python train.py --positions="rope" --rope_theta=23900.0 --attn_scale=0.177 --bias="none" --batch_tokens=16384 --max_steps=9076
Each number is 50 + 15 x the weight over the matrix's rms, rounded and kept within 0 to 99. Layers, rows and columns count from 0.

# q: layer 2 attention query, 128x128, rms 0.119, rows 0-2,32-33,64-65,96-97, columns 0-127
# k: layer 2 attention key, 32x128, rms 0.111, rows 0-1, columns 0-127
q0:46 47 60 66 44 47 61 43 48 38 46 37 58 50 41 51 50 48 54 48 64 48 49 50 47 47 38 51 61 44 47 63 58 65 46 53 57 36 50 47 62 58 41 57 56 55 50 54 64 34 53 31 62 62 64 60 51 62 59 44 42 42 43 48 44 56 46 56 38 44 45 72 41 37 38 54 54 53 56 41 49 65 42 36 57 54 72 45 50 48 46 45 37 48 48 56 48 42 58 52 51 47 36 47 49 51 39 47 60 58 57 44 41 40 43 57 43 47 68 53 57 52 41 53 57 52 45 51
q32:43 54 45 46 46 49 41 26 63 52 37 46 45 58 58 64 50 35 39 30 54 60 55 49 51 51 54 46 57 50 59 48 61 39 58 48 62 53 53 62 64 57 68 30 51 59 55 46 30 56 44 67 46 30 44 59 50 34 46 61 56 52 49 63 54 29 54 53 58 65 43 31 58 49 57 52 39 56 52 58 55 49 55 43 55 51 29 55 57 62 43 60 65 53 59 37 48 45 51 57 58 66 69 49 45 52 49 42 57 38 35 58 47 38 51 52 43 65 29 47 36 58 57 52 50 52 44 27
q64:54 42 39 27 59 48 61 37 45 59 41 85 34 47 47 36 48 50 62 49 42 60 32 61 50 36 52 43 52 52 59 52 73 24 55 71 39 65 65 41 34 62 46 44 26 34 54 38 40 72 56 47 45 52 41 48 31 43 38 47 56 54 41 60 39 51 45 63 42 49 56 54 40 40 76 49 47 39 46 51 53 45 41 61 45 43 44 64 32 28 55 32 45 62 51 48 51 66 53 59 41 54 61 58 58 64 69 63 53 62 57 68 53 79 61 35 29 42 34 35 43 35 53 44 50 37 50 61
q96:63 67 33 33 48 53 29 76 50 62 38 63 27 45 54 41 37 43 52 75 41 46 35 58 51 57 53 55 33 42 45 67 46 43 41 46 41 46 50 58 17 50 67 50 52 58 62 52 58 60 42 42 31 56 45 57 58 38 41 53 75 45 54 48 35 61 36 51 41 60 71 59 54 75 57 51 55 41 54 60 35 45 53 34 46 62 46 50 62 47 60 45 54 70 46 55 58 65 44 22 58 51 57 60 74 48 46 61 62 38 40 36 62 66 58 32 41 38 44 35 59 50 67 50 74 53 64 49
k0:41 47 49 63 50 60 46 63 57 44 51 29 53 44 56 57 51 51 45 36 52 48 54 47 50 49 57 42 50 49 49 50 37 56 59 51 50 51 51 44 52 48 46 46 53 45 41 51 56 43 44 54 52 60 62 51 52 58 58 54 47 56 52 43 52 57 49 48 68 51 50 50 48 52 34 49 46 58 49 52 50 50 60 56 37 50 59 40 60 51 52 58 51 47 48 51 41 60 54 59 50 40 40 47 48 44 50 45 33 55 55 50 56 41 41 61 51 53 59 56 52 59 40 53 32 54 38 52
q1:56 55 27 36 47 50 44 39 54 58 56 59 43 46 51 48 52 56 34 55 62 69 53 55 58 50 49 44 45 40 61 52 63 60 46 43 54 60 73 44 47 33 54 42 44 52 53 42 46 64 37 49 49 52 45 46 42 36 37 54 73 54 54 48 57 32 55 50 50 39 43 51 60 60 61 41 40 32 56 52 59 42 54 66 49 55 32 49 44 52 44 51 68 65 42 48 56 52 48 57 59 56 60 58 53 59 48 46 56 45 38 56 42 46 61 30 48 47 35 43 53 51 63 57 59 56 60 53
q33:53 54 60 54 59 41 27 67 42 43 67 59 57 41 23 44 52 55 49 66 47 28 39 51 50 43 48 44 44 59 44 57 43 56 46 51 37 51 46 67 48 38 25 84 56 40 52 43 55 55 83 45 36 69 56 38 45 67 60 30 43 42 61 49 46 70 44 55 63 35 73 56 43 43 50 47 59 54 52 51 62 47 45 51 53 54 81 31 58 50 50 41 42 43 50 54 60 42 50 44 45 34 40 36 33 44 49 53 48 67 62 55 50 55 61 68 74 43 62 60 58 28 31 43 62 72 65 56
q65:45 53 55 78 50 48 40 72 43 55 45 32 55 45 68 58 68 47 55 32 53 45 67 39 50 70 47 65 53 52 50 59 35 49 39 26 58 35 29 57 49 46 67 62 63 72 59 43 60 47 52 49 56 33 43 45 77 49 65 68 42 34 64 58 56 44 56 47 33 53 59 52 55 46 28 57 67 59 76 44 34 69 53 54 51 51 51 60 66 48 59 50 46 13 43 59 46 45 31 39 44 50 33 46 34 53 23 46 46 35 26 28 46 27 47 54 60 59 63 76 57 74 54 36 52 59 28 51
q97:44 43 85 71 37 49 85 16 43 46 71 39 77 52 68 42 60 70 75 52 53 51 51 51 47 69 60 66 36 55 64 47 37 48 69 62 62 39 46 35 94 71 39 63 55 43 25 69 67 34 63 41 55 57 57 38 43 76 80 24 45 67 69 83 58 48 73 34 66 54 40 26 32 10 33 70 64 71 31 41 54 41 44 58 35 35 64 48 55 33 54 55 48 47 54 55 45 53 59 33 37 50 22 51 50 63 48 48 46 58 63 55 52 57 31 62 66 54 74 61 56 50 30 55 23 44 35 45
k1:55 45 48 40 44 55 54 53 56 53 48 55 43 45 54 47 55 42 53 54 44 54 51 53 36 56 55 52 47 49 45 56 58 50 48 55 44 42 51 48 54 65 50 39 52 54 54 43 51 55 36 51 50 55 49 39 49 50 46 45 45 45 46 53 48 49 55 52 35 50 53 50 55 57 59 51 58 52 46 47 41 39 49 48 52 49 50 40 38 44 57 54 53 52 69 61 55 47 51 46 61 49 54 61 54 59 54 45 47 52 55 40 42 42 52 53 42 44 47 37 63 44 56 57 44 54 49 56
q2:39 38 67 62 43 56 62 56 42 32 44 42 47 39 53 53 45 50 43 54 64 47 34 52 49 47 40 47 58 48 48 49 40 57 47 49 64 60 47 53 60 64 44 64 58 41 39 71 70 46 48 44 68 63 52 63 43 60 59 41 41 49 47 46 57 58 32 62 47 45 37 35 28 39 41 51 55 59 42 52 52 53 37 46 46 46 56 41 37 64 53 55 23 46 50 61 44 42 52 54 45 43 32 44 53 56 54 47 47 50 47 39 45 49 43 58 56 51 67 40 47 44 40 51 54 57 48 61